Weights of a small GPT-style language model, trained from scratch on English Wikipedia: rotary positions.
Each number is 500 + 40 x the weight over the matrix's rms, rounded and kept within 0 to 999. Layers, rows and columns count from 0. Numbers have three digits each.

# layer 12 MLP up, 384x96, rms 0.255, rows 28-100, columns 0-95
501509537528508532486481474551493526514502538518532479537448546475512534556519511506493441445554530479487526458480517537442516516543501443498549444604453483506517506489487472447499462442529543537527538461520545494465481458444442423502561532482424448486486528497455566425536596436450504483
509486577513464543481535449524473430461459513487431450564487525565489537453490423525489598425516495513489586553509442462528515509539459523510571538484541532508545545471497455468525477496552405537496560532580566484472547504524525504494484551526529484452499442484506501492526478488491487496
539421480496533487527535557481507495504546522455468518471557486522527559488489482449462509461451403522480517510490486600508463488584466559501445520531464551517511539490547527517510483494552548550582406519480530459527453430459514547455440472483496478513546505484489564475547482530567460549
468515557562427455575523455552522556489480459505578592457504474525512417536443445535495431545529443522493494530478545424505565464460470511505513514491402476509463526482519475508535528537562540449469536552465479464436466479510450476523467396501478538487432582524509526529519490565500505483
539524497481454496477490452491563530547440590460450536467537560531504513533501523534503596491502531567492499516503504514520421507533506435509541552528534472530469486499480430500443488568503470564518544541474557564408505482556520479520467490531518452532519528407513490514581509545502389487
523450516446456490539451478477518548485517508516563536519529510426384467568473451479497495424464443465489467518469506438456554451469518453496515600528483490578502471555551456575495512484507493470459500518503468398440509498439453556436480558567502519450496458518480510522499492426528522511
548497471486495477546413431468490508497522467452464460478501522492474505575494525450452430457522471472494500540545491490479550527505482502511434546445450486574478506501501533405420413486503509464480533525507556414451468560504533507489519587618521484428493445523499556407499416496505489518
543447445471409534527561468473516527475515546517502463550462535442512503471494494420456506511531443541482576522545463504477509447537451474523445475471558560563517438481496457536521451520545615465464467557541510551541527464537454489483482504486520455465456488485531526532570477549490414491
518574532479498545476592532541482541532458515530480491486463511501443499486466522514608504515524524499504507545554498485448529427516510503541575494489534513465644597501531578529522493519500521511464520545466523439526513429524421461510505482504541465502488504473496559483468500511497620451
483465547487524509452487442443523440522505459457445497539574548454481551463478507574556502519563427441513512525473433446477472464450466532429514475423510520478524463508509483508433510451524519552544497489405426449514506531479542574533535489542436417494536563429517491490513485489557422523
526509523449472589510540522485485450519457452520510484442434474424486505489376439490543453477513484506537565462480526443547481531521441551513472545516528567505578534557466549539525470502515521482573555557443512445541540464480460526499481482516433494492574511478462446473565456523514462467
493479438437552492485521450520418436553473547506517552521442456489507564402493552589490604505497445482543561402465477529490452510538448539488540531606454542503559484409494447500516444517531534543456472521496522527517482486480602491496451461448502443506504499514609483465502513514490511459
518515449440486515550466514575541413494515464517425509558422544512506569514533385509539520535489500497523547518516454519500479560598467505494495500482495455518495516572525482498503417458547575482454533479538485469512578431442496493440526497514469479502442495526540462441514453473489506460
503502536445472538566464448591515512533497456478473543569548553478529470504512394541471517427512517518473473538534510572552505473449472565483465523538496481480525461457553571532469497566477491413495478502488459448525538451473464513467483471568485517502462434485596481513445483454474489509
504520485466509484510544437552527526478550435526533465560479515568483521486486540445495489508495444439506489434501532523525544563460499561468569452601531518494515529478466494472531506576461518500487532621483533519537472537445469548426485535429513528514469541522421561492478567466459526496
532478473460540443516474471500445515476439468448542482477605488572524458526440598484500456480531491509511503447528504543493526548488435467466515457524485472499499520553548520508520480568495504566517479505512471463561469490483538515448472469530545516495584599476489468516497490501563494453
517595485443452510525517475470505511452554512488540523470550505471499440555504503543484546436530530504491479451559525447521527517435483521533536443540480518514461488458435478478523453441480499476497452552407492512483491528432495510531501549528560514531525527464552489561490555479470535450
539496507473516530591502507466479503488491558491541478515558469562425448540443499486466476499508516498459498480540452524505517513466492534407481497520387440529472470503468497509552516486406504427510534538513540454461613534443485497528461476515505557462463553533484506549468466487500533462
521501493510490398513484444492515526475409494499527548532576489551456468485488466483470470512455474544478513453489518543481534503423451528492458453453484542552482457464457517550475592524475563440503530583485455538496518475474480501399457507536506431496446547552534446520539514546423497529
586506506457554501530485532467459452479521520515452510474497503554448454574416476489542456462503531499401590527519495481476524557497470555478572482547461566520462521488548527434458469525582583425535560403518480519556508439559525484472450580469525501492499534465595515445459483507478503464
453529506486430556587531446485486483513517475550499494475481518522501467503456559443484534563546454495515475454556542498495445478518491477492505555542498508488524516475485477522530505536522469408447552542466511521500572520430516542491446499481488455477453536447529524534521433491494501461
448479460521489514587509505541492476552534518411478548465489494485500493487591465506408507498514466551531425476563433504450531487564447529497603558537496415535527521463509474527488523575525522474486416584425543389513552536517480507576496458478508523565486545567466502494528473534499503441
558592508474504547493549565499472502533423516533502418495545567593452419569459422483531449549500492429438417528493511495481502491531523510472523552463504532509540514436532551540521452466521500514504559471546503515551470499474536464456565525491447520490434516525478500445505576482453444423
489527509453519405500468492489464459515518491488507538462469549510506567505476416564485530503499504511509537438528423501470493583519449479550435535423541573543507425473563543440495502475466444491513496509467506551516521488562507449479508490553500425462392540554466453491585462455478472429
548586476408546571427506518526499487506392523489481510463520464534459545455446443578467460484519537522557473462512427554542512580560535490496443475453466578500470453473541533539482486470440501465533487430493489481519524508498432497418503409501522501475496509459502531473499490479438477545
484532471503507491490526478508457533535518557542562523507480460509449488491416532612467446449522485491465448532534473571497480443479401463502471473416504515492493463490479466483522489513438519501550530545512479478604556489443550561554461473494461535495490569463482491499441469501511512490
540471490520461556522483511527525486493520509517520532518572537476556533523509504536500498477552467413504474480551432489424503539560476564498534541540516418469465470453522460532454497518500540496429471486524472465494516559541556421444478534501498456495478488500511503458516512428570520458
467441443511430493516479504509491519565524466494549499544544521564496490584533477512457522571474473469432431537477538467453467485559517566485529550446482494484497462483464438472492464466473507532467472575567555504500429413462566503488501505514474492485546470423488509519567542461487472484
502427498509534502466502506513522394478485515466519537469537541505515503481480481451511437510486547484515528432518437476512459513494497485502468449488504574573549443446463536465467448466488438459505541473464559535540483502467533565491551514434501505453476474477510472502566539476440467415
454521526505476492513485484500521503520508459495518467444570546492567487456500477403478461493483385450414524492557465479467536482516466517466504518483553497497464479455482492492490520529508499499448527514409442524555486518441504553453547504506481421589533450534471457503515483523515412478
465455504505521497526485561512464490556518515446503508497560541438533453504482525492483532456438486467478480536556519503534459423464424533497480437477508534544473489520581529521506502523500555527508471451485543525489531505508490550445517516462477581479441528528486519545450488433525585501
437496549534442497491539523476536473491478471485490467490501529506501510551501461561427485556507485456498457493456451457468485429527500505488491542465439555484424541449501515546478464536453472537460502558483568530483414555539458521461501517531534476578504496439492495546497473490492500527
479527533534409481525545461510534528508465442528544541484555524483521513489439497462546435430491471458513446538529505520425536486520509548497530534463523543593459478498524556481447452546491529466508554425522494506486503446553463498528512509449441498445496456505579569516565507520523509448
530499507511459490519503557534476486526483461488516457515545539451522526530444466494435479510519457555550511521468497519509482486443480601495529492549517476493487494439460530401454478507537462481523467488531534526526477563457464601488571480582483403501540460483561515531560495509488496427
460503506438476492571534415426495478513545521478534457456465500503480532448523445575482466438498578498449519429505586474485592533527415521508472488450539488492514449525449496506474459506514466473513479456510491416513464560440526486467450478476525448492489468504529513543480494503544564484
533492560592551521506498512511553457447467438456525575497441583489520466556448487524498513509516468465505546565559511449535578523529505455528481491449470503507520538506503498493530458511480517464534410520465491537506549485509538521489492538500464590523529453495518498491523507530522546490
567480515540531501468464484532459526570503472495518526526438429560463582461516508545443490510529554522528515445536480511462490509535451555525505492434545524569502535486485518560523427615523478530466471505510507489479512510483541447504510480446438516503523463459554567465556563461462473521
479476541531481507514530479518459502554535563496489524452478478473488513496468444514538471548525410522483547503514440473416498442512524515510521565542512463465523520521473458443435440541549512434482548544399513465479568529533510512485514499484533402458488549589530495541480488582419441435
414502559540552523506508421602577562511550471452532474521523510461516471513461496460523464524490519466470540537521475468462499484427524513485458471466480561413439479477549477567472556494536517532531458523535524520538441509461494453503541422486513512443434526472573474550531440459483556529
563553467539458551540509499471478475509466432475449449523447517542508504556440474500472519460499449557480508487487510474463507490519546519432604533487513545460485505461552485517507495655527518452450521494469511503444489474494561537493488498491508477461386510430558495501466475522500398435
511484415492450412495545509469449518459502478424575526461493484437462539488530514461477514515500527449556485538489457466422498500530552505573489463423474497529489603558481446540501553525533504529489563438533494545511515436450492492495566513500503496518497532451524468473537437439470528474
478530487460489405433453456494526502493560541504508487497502486511509538549445456570528495479550526470522518525450541493447465514503430522499502504519505472501441448469528487505516472483525417545551537447543463446526516430494491523498501434520430505480494470485467506537453463406482468491
539518450495472508488524514503542474522425471493461442514543485531439550455531484482574414482490537518464427486562512509481463475517475524486510485470485421537516502521497512514538478513502502466485451503439501483470544441474532507475519517551513495443515487517596522499470494523524556526
490551531461533461511488567583472500489533489460442485408495520483502477474534537474524525497483528498490426519445434532445463558431451471486591482573517479451491581419485463543509452553508482502505509418388469486476518532463501583494468478458501518502469572510536466490518519504505455473
539565520452455477550453475574499481517459529466534504481565482476482438513448555569461523497522480525445485499497516450438485498500529576531515492451433566502584529517473481445569472522527462512547532528527542551413473473425464456524532563479498524480517536494535445521377549501473526515
535537549513404428499468535504534440558422496511513504603509505505470482499502485454494464452500465458456414468491439568561556476502525497523436397444486538430499591506587493472477445518536477469499476470508472518464470393495486509464544524543536511480485378451419512518465537491500535504
489574470473595468475464463501444504542432491463542576513525544538497535511489589522475530526513476484482486519472503437526514493459459517491462440497543513500476493537491519511458602499523496535532458519529525547495560462444443448444503429509495531512575486507473394487555510518453497449
493462581526426456574552454430481473487503529526484458480515514506425497544555574549419434519493466486406503548556476563415483499536493486504588454518468473547463498458507478517463447456522611488433398520523482493526432500489484514523480558578545504515504502531529520576507537611548466557
463555540501509475478536455519454465541479438519499504553470520484451498560458496392503458512432488530479459549525441536531517433441469549500535535509480414520486505470522509549519447483498544537503465458513486567479520516521455523509498441578511450552475500526531499526537481542493470526
522499506519525450465542476448533458502461473439528445492511507538572505467496477490495475421577500494527486476456535475476487460533496494509562514444413467542486537435471510568466578576553517514553589461514498463501556504474544571561507576509447530497471491518463491520515461520456489506
539496549507499518508491577549487457458482579468513473499519534488541493497414494440490458563453516544470579531501525482500517459493466568496515586483471407474554455435501454465538433500509475452527439527567555544560546423435495527487485515509493506489475430495491444502552446463505481499
485479486474518471487484500552458491544481493469463556508467477499475536587425508514480497404464430520423403492550524453503534521402510542474548474502478483487445515449538571527490525540458510529452490473470466530572508537443502495494515502506455493469479494498488540526453464486546492454
503455560434476479421511416480456518459460480485499471431554556437588496489466510514513513509417494532441483535561515420519516569483464474534520529547558552519499478565489496489488484524526484528502504485552556385520464530489453506489499545532540490522499432451520469466542561509419530484
470545480473496505543462416513589501496523560426506498446592455470484478519541529484545425505580484480487504478584464546534489559405545541506523440507498469526491532521503513501474522462513520513460508490482524464507480504485473507543552541593437486502472445534559524482515521493466574452
497481556568542478495551522552557497519521471469477530555495520442515552491421471560455513488513453512510563485540487450505539493482536521514511523497517427449503507510479478473506477408565512524562508441529512543473534589422523496461423463544508479445529480494483452557493572423495507565
560499456524490431555425490522463480520522538501477516521543527523477517483503520509490495512546491453516467613507519475464454574432481512561501557554464540521523540500430527489516398517518477511530467528480533499448449544513501567439415468550557588469484558496513511470552502548454566492
434503598470500480492524482515508483410496433513497461454471479480446533454514530471479512465541504468469513497481487416552498546529480538551521524466541493509541450544504479544455559535571526536454566423532456517484466464470516523496465490516436486565528491414512482549501505544444607463
517491456500486470502496425548470491550511485497422540537506501446444477440544566564501548438461535542525514536514516470485502488526461479521498510442456533458502501470530460537448530522529481516509501521464502522506522512456484586482541462512474474567410520426535514501587510521533499480
525562582589519483449526523492490517496495459512507580417469511456437505486508472486482459491524499557475522476476456506528512535495464486497526464506533520569473527431459582549486453556450539451506504534482518464437586480512484526513539482524422507459438452470548489514563540578486492504
471485533521491588501512484507435454480519535475538489473482522445552502498461484512432542537487448438506443519456503497497528425488475481513483522499426490481484496455553435516397517449541610559531502509473521498464470469565445402445487473519553551479433517504464553496480526547547532538
506574540454532514452454533504477415497523565546477508511508524543486553540579472466476501543487529467548504429526508520472558573501519420497474414499485526409452547443441453503518524466553449535575535541524499514513460466547570493438484561472501491465417522514526495445456460544519470403
528519502429505513486460476529473548529477587539460466501526521448442518477612487558550455491556464515474485508499497490459516475531483539438450530434517476530510451559538449541512456457510527510476517517453562527553529448501464486572448540567491528484522441533530520498531471503471462507
516547494437554470426528507439532490525562502504483565457488480494519568478492518451453497491541481426571533516551533515464477571513475533469464522496515519543430451497466531496558473495486451543552462470532494516510580453567496514492493515517468490465468476598483476527499512431493485519
491462480460536490505498572593455562521511538497469497455452539436510515515471491455568466502447520455464463570459480463438603553611470484424533497470515489543462508516497443434468484453530500458542549501512581504496502456486470489473457527470404436517482537449411397530547442493541518434
539447536455500481518504511471489456490418389468560517421454534497486494576464454476485473461471448550457512420507477585494493455534537427520577524520451483514463527461497533468468529546450487494515482516556515497530530546537513504495510506551551564492526509524571486521545400449553451492
572468516515480498495461490552512503465476626554572515492607458446564500566453525465466411525533489486521533518517522568510456482509489483510506487511523514484520593542512459550509470446508544503507463513441456522566582528503461513458468508553507451510549521437493518426472497530501423475
414509534537508486497540525408517447468517440545551546441560490528449469454466523523536482524503476496510509498512498559455531567460440534473492500444513630581448536410464420481513469560470562444550493526463507443451472511460439473461435493554439490505498470492485508511412430425504594539
481500523523506521489488535550552554534486490463543515488411505506471557439494542506544530483500450459461481506494519545484509479443477492560469493532513575533497436454468510491433496563542519517480480526477431490458455435464539471446469473519431526579488500553577467535579499452432613553
541453532429502484512519462531577430459431528459554444476464544421535489490527525533570462511431431531471516502503471554429573431486506365452511512501540518483487451499571466504482483513440587454499546502433516554355508443457541553556459510578467490572477542543513531550537538486419513444
446508525431543532494504587459518488505546597534546473529512500494511473566456483528459506535507525514511487561532519484449465546442481457459559447565472573520572468534468472587476443473563550506503544529481501519517513495533528523477491518467561460479562513501515465517523551521497492541
492437504438510428513448546499555428540523474431504536473471524563494486463503527465452534538553487485486482557553484491572510533506508475520465511567457522472503514464466466479532503525523533479492565521488491538514537539560486572505539485496516503488575538550466488455549378464419550458
531482546502510515480507476496567527514455519456501454496497509520473515577486540518529525508529474432466534529560446491465448530569518475431601506519478481493498433563473484580488558530516453494486535492536513537487449500511454440516614493521523444474485444576565467513438433482570513562
521575517528355524397498503484483478536531491500512527417487543471455477573456552430500480518541461477479451466498498454507530503501493487462539533498506526448565585577448555570482411530581476518520464478490434548543427511463479495492580539525506479499505564480580493553506496527499540518
# layer 12 MLP down (transposed), 384x96, rms 0.234, rows 28-99, columns 0-95
539474494479457464480511445485484571512529462474475551490494501540586518442537516495477495453439532563519518503514526523527466480451571400480465468509523538512506489459502520530602472400444484507438475478540470537472557589539550532448510497551506521572541443480521584464491482557494421444
480446534501395538532504486572498483512487490592512537494443561405491463485497563527558556499526465446529509481470544535508508491479588480503494501517527437528478481507502462498504576427468461528442485495451415547515480483503452479532485505497510481535485541460517520547529460524484556467
456596503532608532532485541500493508525528478442532548426512523501515476556508522466470455470565505489514530510459508478452500489530498624466500485494514499466436470571553457498562542457527543498511586494576506481543520535579449442500477518473436520503512480480504495499448498462492490512
476572434405398442467536529503555465492550462521441489494471472435607527514515458518463555511448460479507548551440500502497502494537470453488535494492544431496509481492583428524490534518540527485446529495543502515534550518447493442501473582503517473528451481502443530558512529483515430557
502508463477467401533533504525503471536470517526504482545512507493488507546489507455513509515529467537517533554511507525464507500489531467471465522449556521479560551482518524497543511449533485541431497575436493430582500508515458547484459546456498482484459538484444490472466443477546487521
541539442502557481482487527478548468533532507556441511485446490425468513483420562453509619490461465506584463489469394540495518524533608520519467525517552581511537527517494563474523447459494536542482563486533472509496512426496499466543560448561435535453442512525501493441485544437556414521
495481471535475470460438456533575529465521536615476473506460515476533485489478537488450543500419510497555390496475463538537563538500503465518518461562527476423454452566506541463553520546476438509495551458534422440533496520462482469481465409587475480429453497570500471493486498544432487530
440580510452517547479471496485515421510480493407458553484498446477498489485459457528529509502497516545540499522491461510510527492572545481453491417557415444459511527499491547480487537481461518497518511476543473479497514471511521463495489478513504554471522552472409536511453468448572431463
495520504528574508474414464455484542544520529424587512491547481519481518512558526462527538547467517461485515463462549526508532488479545511580471531485479434553516415471568463450450542487432439491523541467561462545544499529484574445518527475410484470497540464476487458477522420532470439468
496476459520533503510511540535502501488439551490524559515496480482540473542467472513440556491463505550479582532454504575461519509535519430594508464516537546456533522498443485417493517482445534490484558479577474578495538478503452473501494470472482499463373521518451480598520547462496546446
513450561524469502463461500517549456598511463575517486467539521522507523452524531556590546497523530510546492529542535505531438542474468457503541543505506505540496541478460529486476632442449455500556521470530415490522529452523533475538511460542549513541449532485461445468434485547485509499
496495538494490498535575547467531552510539421518473433499493491520524511469474638521563476549500497466520487526532505473495564613491435538464524513492518552493568483555496565541522480443543481466568501557531481455493500585560530478536523578579497435478463453532482564496493483389534430465
505505500563434536544449584477502523536577562541512520510531559487449464539455552508496485443505476510526584522449540474478522437520483508521508498495510415515448527598413423590481531505459438470409477448493509512497538617446486408503453530464493527498469445398498490501529538494434498516
461459436541480520540465507473453511454484539548523496508524497510588491471508572486503469520495462490494444522505536491544503569495504484415465435548517474507466456532487527537490509589473461403539539515484522484487500502508522519492452479531492448530506508528498511524537507539498490446
515553538446491600477561486453486499509491566468463483488541480458440502469525511484561500532542517538500491522442452490422487568509531460582487453466541517452518478485492522555492438415519501494479466450555501428463532504488561494507438476470549536470426526527518503563556478574548486578
528528475487546604509539458551505486467522563525434509455425527428494505483507472536551509513504457535542467506538505489468517545523557416532481551491450500561485505503506506460466485434427513515506487495443551495562495501469497480566451508530510540530450442499507532490484519475504493528
526548444540505471544533518454443497577530545491530535448450512436476487535479502451487510533508488551506490521427483465525533510546522486504516496553498511546525478496549539493432511470493499458515470491542504504541519501432476460480485497550476571546459483505559460581418479501497501560
439476472525534527483518449491545478471544547475484533579491546438481517509502507443514514528488522542533566530483478445486552549508510519529450508585620585572527495515541573457464505496473450510465485482490454559537401511461530500502514520550480447533518484527512447497508500537513535524
489489532494530567493500521468522594509471510541475535510484522465543502467527519528514510553467520468499509549524477480491499549507551533506575497497542527481456504543480511486480449436528389494575452487500546524473522484528568502516475472493523487507529539496521591470562495525623484497
552571510567526509506507472447505477520489489593424474544570554481478444478432507451468526507466532580493436483394652511473491559509524442496585431477471486528499584526525460506461570537524539462465475487524470483467467541439474539531584513452485493486528504484539395448494482534460507429
433565505510518444420485473472510492479500499616457509491459496493517546446511454510511514559501580513552527511423491465511599533494450499525454486516481486480480529485539511550503489487459510505442494423544484474466468593514492404465516551528502488501474537505470544486457508546554479525
537456509468433487463555524480455460501530480471584464464479445539490490503500548513504478451526576504479455538470497539445523400494512459530458466557547460448473451570564629550498487415485516476450485497466456466476471480524497511506521490522436554535448541488457481512460616438460479445
501567513459576497451435524449506511486472489565513514510560533486451538468446511522521500462462478535511467541451514469528482481590483443521471506457550516487575408449498495529484496511530476585557531372462480502453459548463540528555526382509505475529504525481484480557495472420527500466
480475499505461498443436450503557485586600458514515464527512489492473447567539496431552510481442508484490526534475398450482525571482519508502439404483546427451552462559515472517494435581528521431480545482522502534515531549459506404491504476557506540524499545420515440466513515463525488510
534533526469517549456483521499542540496557527513499539485505529528462466429477548467493533438441468487494473542561535444560498435546457545540554482511452514484481521505488489466495492458504510461507509482480392536541441506570512474505433417558558505516517543517454504508543526519568417519
500524587518585516485520512558502560455466550523499503461525543461495483493501480543488567511498560492473504517521464507507495557460508527491449532550540532461547543589491539488514531489481506504513471472489448520487537534511525536531496507558522434594455512469434480501526513485518504470
523443474549423515493489503501547489468475462587436495491469479477446517516456497552460464480484511504427516493499572449599542500488546424512522495503519518437495514431462510496515504491504455532529510539497534545474458529570572531481525501490465524546596515461517490453540483482455477506
475470499572503540492488538569441508517533477462496538481539499553494457544512511482485486503519494596534505432483516467533530524478543428498569407474515563463548454527539480466473437399477540523419503525543533448558436522481453543511475452516468511539544442493506493502509507451516428524
455508472464513539489468441496516509490452514535460501516493481539542537502529517478534542559494461563482492528474502434472542470521506569453467481543509511508493443516494467470500469551508527501478427463528451504500491448466531475486473513498483597543567531483408485456457454440475575518
505537495603491541469521518503507511538519524509518535463430454472443472447505507459493531489518598613512483592374526518441422472468493503489520454527459474479517561533517544535518424523505575512515492506594496442453484461539489439509469492501540526522474454522535502498475548490534456516
466520468514459564492444511517528539446484511519486498487515526529507495513506426467506519459536523504485519481496507495541507518505531524516500467523513554484552524556495513536461523529519430496506485524481499537451477476531446458562458453471492570532615582458528481536530472514489455491
512552471459534470478567505459511476544508471498408529487472487513523457507565556471543476472554490547449504534490485464522520504425494443521532546470518517549518530510485486457496526489506524544453495538540487489489463509473514542472514504490484510499535462462491499454511516497503543509
604496528534511575539470529548470560456468542540461581510472512583516522517546510522533454501554488475467518507480487494496447543487486495472455515506496486504456509539510556506507516568528490530508438489508462549488502509485496541527445406483525453447514538551481377484434496498532449518
511545493598523518494474496489531564526524466529458524492507509555484446528516481492488502495422589488443504495500474486513418505508477517466541547498546484504504447569514560503537450470415471443477567498504491494510497447518500450498598582484528529486555531515467463490509551483497441529
443412505511436505436575510473578548460509517593444516464423442494530477453508530543502456517508444476535522579468498554459445505488524582474535501553596549465572489516532522483550495465518524466416447491448435528539518558577520519488458465510530559504490494539461477456543524492409464517
527458466572525539455490546559513475513518560563457495456497534544534479474502563459499502505486540498527456490414510475500473569532464486502448451509500517449495490492409507488420502460454447521466464467471495501539490545477533492505495489523529568549539550514579428459444486492520494453
574479458454457506482499524490547503461518499503489480488494565442522521541423508522472494440521456436456490572448452440510557484492551498571532550517486467519491511481481423495527521370549491467491523441507502483423437504503505513485496547538547527468509457528428460513457441511555504555
445541534514473488470518478471448476520504490506451509504425496561484489440504565508513430444490507507539504513430476473541442438456551479536596463533459469500522609494433563476497507517562451498477524490577475477504486511507624433445517510489529491500473481451485515536505535495574372523
475455534414567554567453454530543578504560500431455481505489462567470476495516490518485515511473533470495554464456474570521477454437565551477490535489446495504511458538508508496548497523487592498469548496555467435480512539463477524547424476509462492540467589438517514472527502555547423491
519447495568454532534526406465561426532527513586454471403484464494518425518500525491528465520554599483438571475460501504471590475492484488529536487557522476514504527486510534527515496506556461543385531509520505485473447531501380503450432507507451532496537520511520486531458442541550585543
552477504394554493479496548462425544439468497501467517475538558483484512501450490532508568476518483448513554536472475511507471617537429484454572535467510590440481483453462445485465504465535513550513511467535446539603488506490490481509474454451515516494469475526548497453539519526531539517
510498577532559516458502522466516492504546502594524460453459510524534500486518492473510530514483530548475606502557446480463444477511502553452470532520567494456567457499484533493513499638516540452457534542474476513501498483487492497443473532504445444485556514512489504523519467494495441539
511541439469497489401501524459458580464545440445469453505505482480496533467541474443488539503520435522536502541503478551500581465421508462483494463472515564462529458503494522465530467536533482506508519515527476470492470456543485473483508569460435434566522470488482447505470465526508516470
503518447561512505543415475486465482480562468454453529472495475461552440508461533552489423509491622484510545460436442493468499469461563569494436485419442518456539506488475493484553532560490441509454501580602535497489490467539473426473525451494479486460460494498556564512519480462467499515
508491545494461515457432395465554519430557453476516430537496500427424505498486491566585446518517528544583452510469484544459508520524511473472501505597488433540509531404477443478494534425529490510463466469520411510535574386479501430544483522462505462536471568527505524499503454503504487572
496418462490370487397466504459507477569450483548470502584538505515513533538517550489528577496498506470431488480427483491510581497481552465509403588515545492538480564489472592578503472493426485486445494435526625565531506434470522464527572492551480443528479426538412547525461494456521501458
534487469554515459509492564458541534559495459514469418469451460492473545474540496510487542534506581500534480598503487589474591506533473533550503469432569487467526549460552553498527522487463491471563482498522488513531464542528536528532535559525471448519519478488446530439448524514531531584
551460524468417544552531505453419545531518532604598442484549531527473514535554654483551582457485519485498458486447528473495498449554467501513518489554498556549433439512501518530509514549560477416473560457506503475587521501492586507530524521486435468411533448488519429505482505527480550478
545501482521476507522530471496419570481570516447465563485511441529523524516502469555440499486546548475575490488445501388522445495511528518549509508499540525571490489548467559470539512494444456501444491499507516496532552442483520504503550525476536501508511492530483507495436475507495501511
510473406504395496548532546484466528549486531522424540550467491482517528472452488450514558574513510446478490489509525451519440498498475513415431550556575540505539510584450463497520472485528541480461459479566531490475493430535483532490528493532566575505514516501534509537505553506479555525
499505482551520525535479460482504516469584505499443526526454476553586483506521546459391537438463500451541523569522532495461498434534484444509622486532519478461524465444483552515489632410443473528517549517528503556408492549495470489467502484551509505500513480473530503503537512519505500568
553530413485497521572461512533523421489504524546404487452459516483543481500532503402479561481534502532401520444411437510559554532467497470541492461570537478524528459462512526468471474579463579471457543570503475545507433479495530473529562481479558488521525539514495494461484518524433517517
547530517479477507498518533483551508506477460463495556530514547538460386469549475546447549531516516409573478516526548505532493536516520527484480608589534544569515441427471503504490525419463468546448509460532497449558558471487455532526515481511472477464519431472547507472483412505586452519
489524503436516587465516465442555534489517520490467531441494511494552510481517528428562523425546499443559521510503477527481523485483506537469497454468498546546495467557472556475535454580517473550546500461536458486503518507513449485534462456583485472509550460589534444549427511416537509526
523534473533481485499495601382540530490531538540488451491500583532517461484473533509490451463500520478396456518426495488478463515525493438509390549555465515487485473511507511500442531503449519557486491455475586501442499457477493518479447492538497478513533511526501502517501468493521499528
538536499485431489446384459486529538527628482512466428494536469489517484513513537506568436496459550477528492532457519526551519521575535434504502501439463494442542445498538508459492462462530458573565501439542479516494508548447455501481450483570480525521539536531518506465546492473488492525
488466530483494475499483490549522516484514527504474471564464544424508441545525548519430516580509507494523463513442567538523499476487482455457539467594479537409487447462601468485577465462470533501478480486499505503545517556511509510489509484458544575468538500554538515402486511463480489466
477489471459500585476432527493545486510524481506481451455542445488562448485475467479494537516562532473470560498452522558477485460495545463411504459553405521513461458483507499460520482494501511503498525471546459462456471479489458446582512518479477531515503473499484483526476517451482514508
552448526581519515470530457442516511532493489518468419568484532478538484487489514506510493475497492485522540491460520552452554481489506541465506521477532445478482499529482559494511512507532447526473549551562472514522512535525468514568491514452519404585529599574543520502474458427589490458
455582467483627509422484457431501551511465508506448486502507475488444454517505507463453473446527490526482523560454479509494562473537505491544468498493421517509504526488441559474474536522513506502506505508549580559520511471456488529507543502418471603506503498543579472541530477471543422457
450445387539465530476455531398457434526559502585482440505508505528479501516461462511477548442399475493525493500484569542429491501484509441555443536544555460573471502593553452498529531485517488474508472483529449471534559411480443499486429526493528480573523408558521408538469426514476460479
445490504474547505478505505520470519491466482449468427537478483464477478449457576507464574490522484492458505504453523491472491436488585479416430497476504494506497546522528514499543569488453459579456451504480435450484557510523502493542531545560511415499488540539491510513511498494438481508
544485553554481534559453466524503513517498488557518469518486492575496497504485532561542485507484514522419505523509544462465517527480491475497513521511518427477553527483495487464504468595482576462448530502461445536516484510523447524478492515508481473534556521470527530507537478544593459488
467489525523511441561496543513466505459464527593522539480567494499425473494552479514521505434575552489522534540464477547465546507507512463440457440504513427491521462549438466408417547527476455515502494545499518470461493491494525452504471547582435458551529481533514543557424499580485490583
493468524576485559472539505591548540486545523533467499485519505501449474460562517572497487580528561471511516507443514426557491488460569512501471491446479518529426471514507583544482465530545494462407532522497479577452529463433455552473491560547487418541512466535517463532473575514551485518
445483461532495520490469434518464506485497505503432471464483531506481569564507448489494572470487534530493551495483495488534413489507537472414587535537473451538484472492579584490539494430497473468543452525509459470457453461523473451503489483487594522517498491486447444500486464478476476562
506561528527530539436584530435470538521497478447469466484539499552520515507412514515499495462438479512459520484463469432527478499551523475438499524527456545498490565550522440471390553467516458537517549465570456578530539507482478529449514562485534574575510535424422481451516555463452535441
465446546480448453464543511522481529469526509456486353558586491493543469505518519515495481525438523535487470491478470536567469521493520494459530492477572552537515492519515475533539480449493534489448459482461525479514528532493488580481479430574506528443535519458460544474464494553491545507
481431524532417504535458538476470444550492557574521476525531576438509462530484567524591531499484557474482373364494479494485398554503574538456483428530530408582454446569511419511527514481542548567491456426483499444418466512443496472506496502615539519568601515541510534496489531448433495413
568474511495459414465511556524461467568551517462476485473490536489547493563475528486525550449478504492415518540404500522450516498473475476514545595482506525519521532495490433520519521575567508550566472450495504483503433565503516542519483551523448512537513444480453479452477557506479558527
524502460560503537421462541484496525578448448534514504480456534526500489588516508531464486505479401484510495503463539476535452553542484524536492449449518557490489460514473508561494487512499504545541557452489603500464593432399519391507540480501519560473463503500522499550498522527526457551
465490502491504478551486509481509504494581437575472468524480521503513512502504442491424530561517523485501404477484465528530511483524529493518481492451493480492428555447567441465532506504522529439593530550513436472501471457479537488516525541567519480480499550471577536507514509537469503499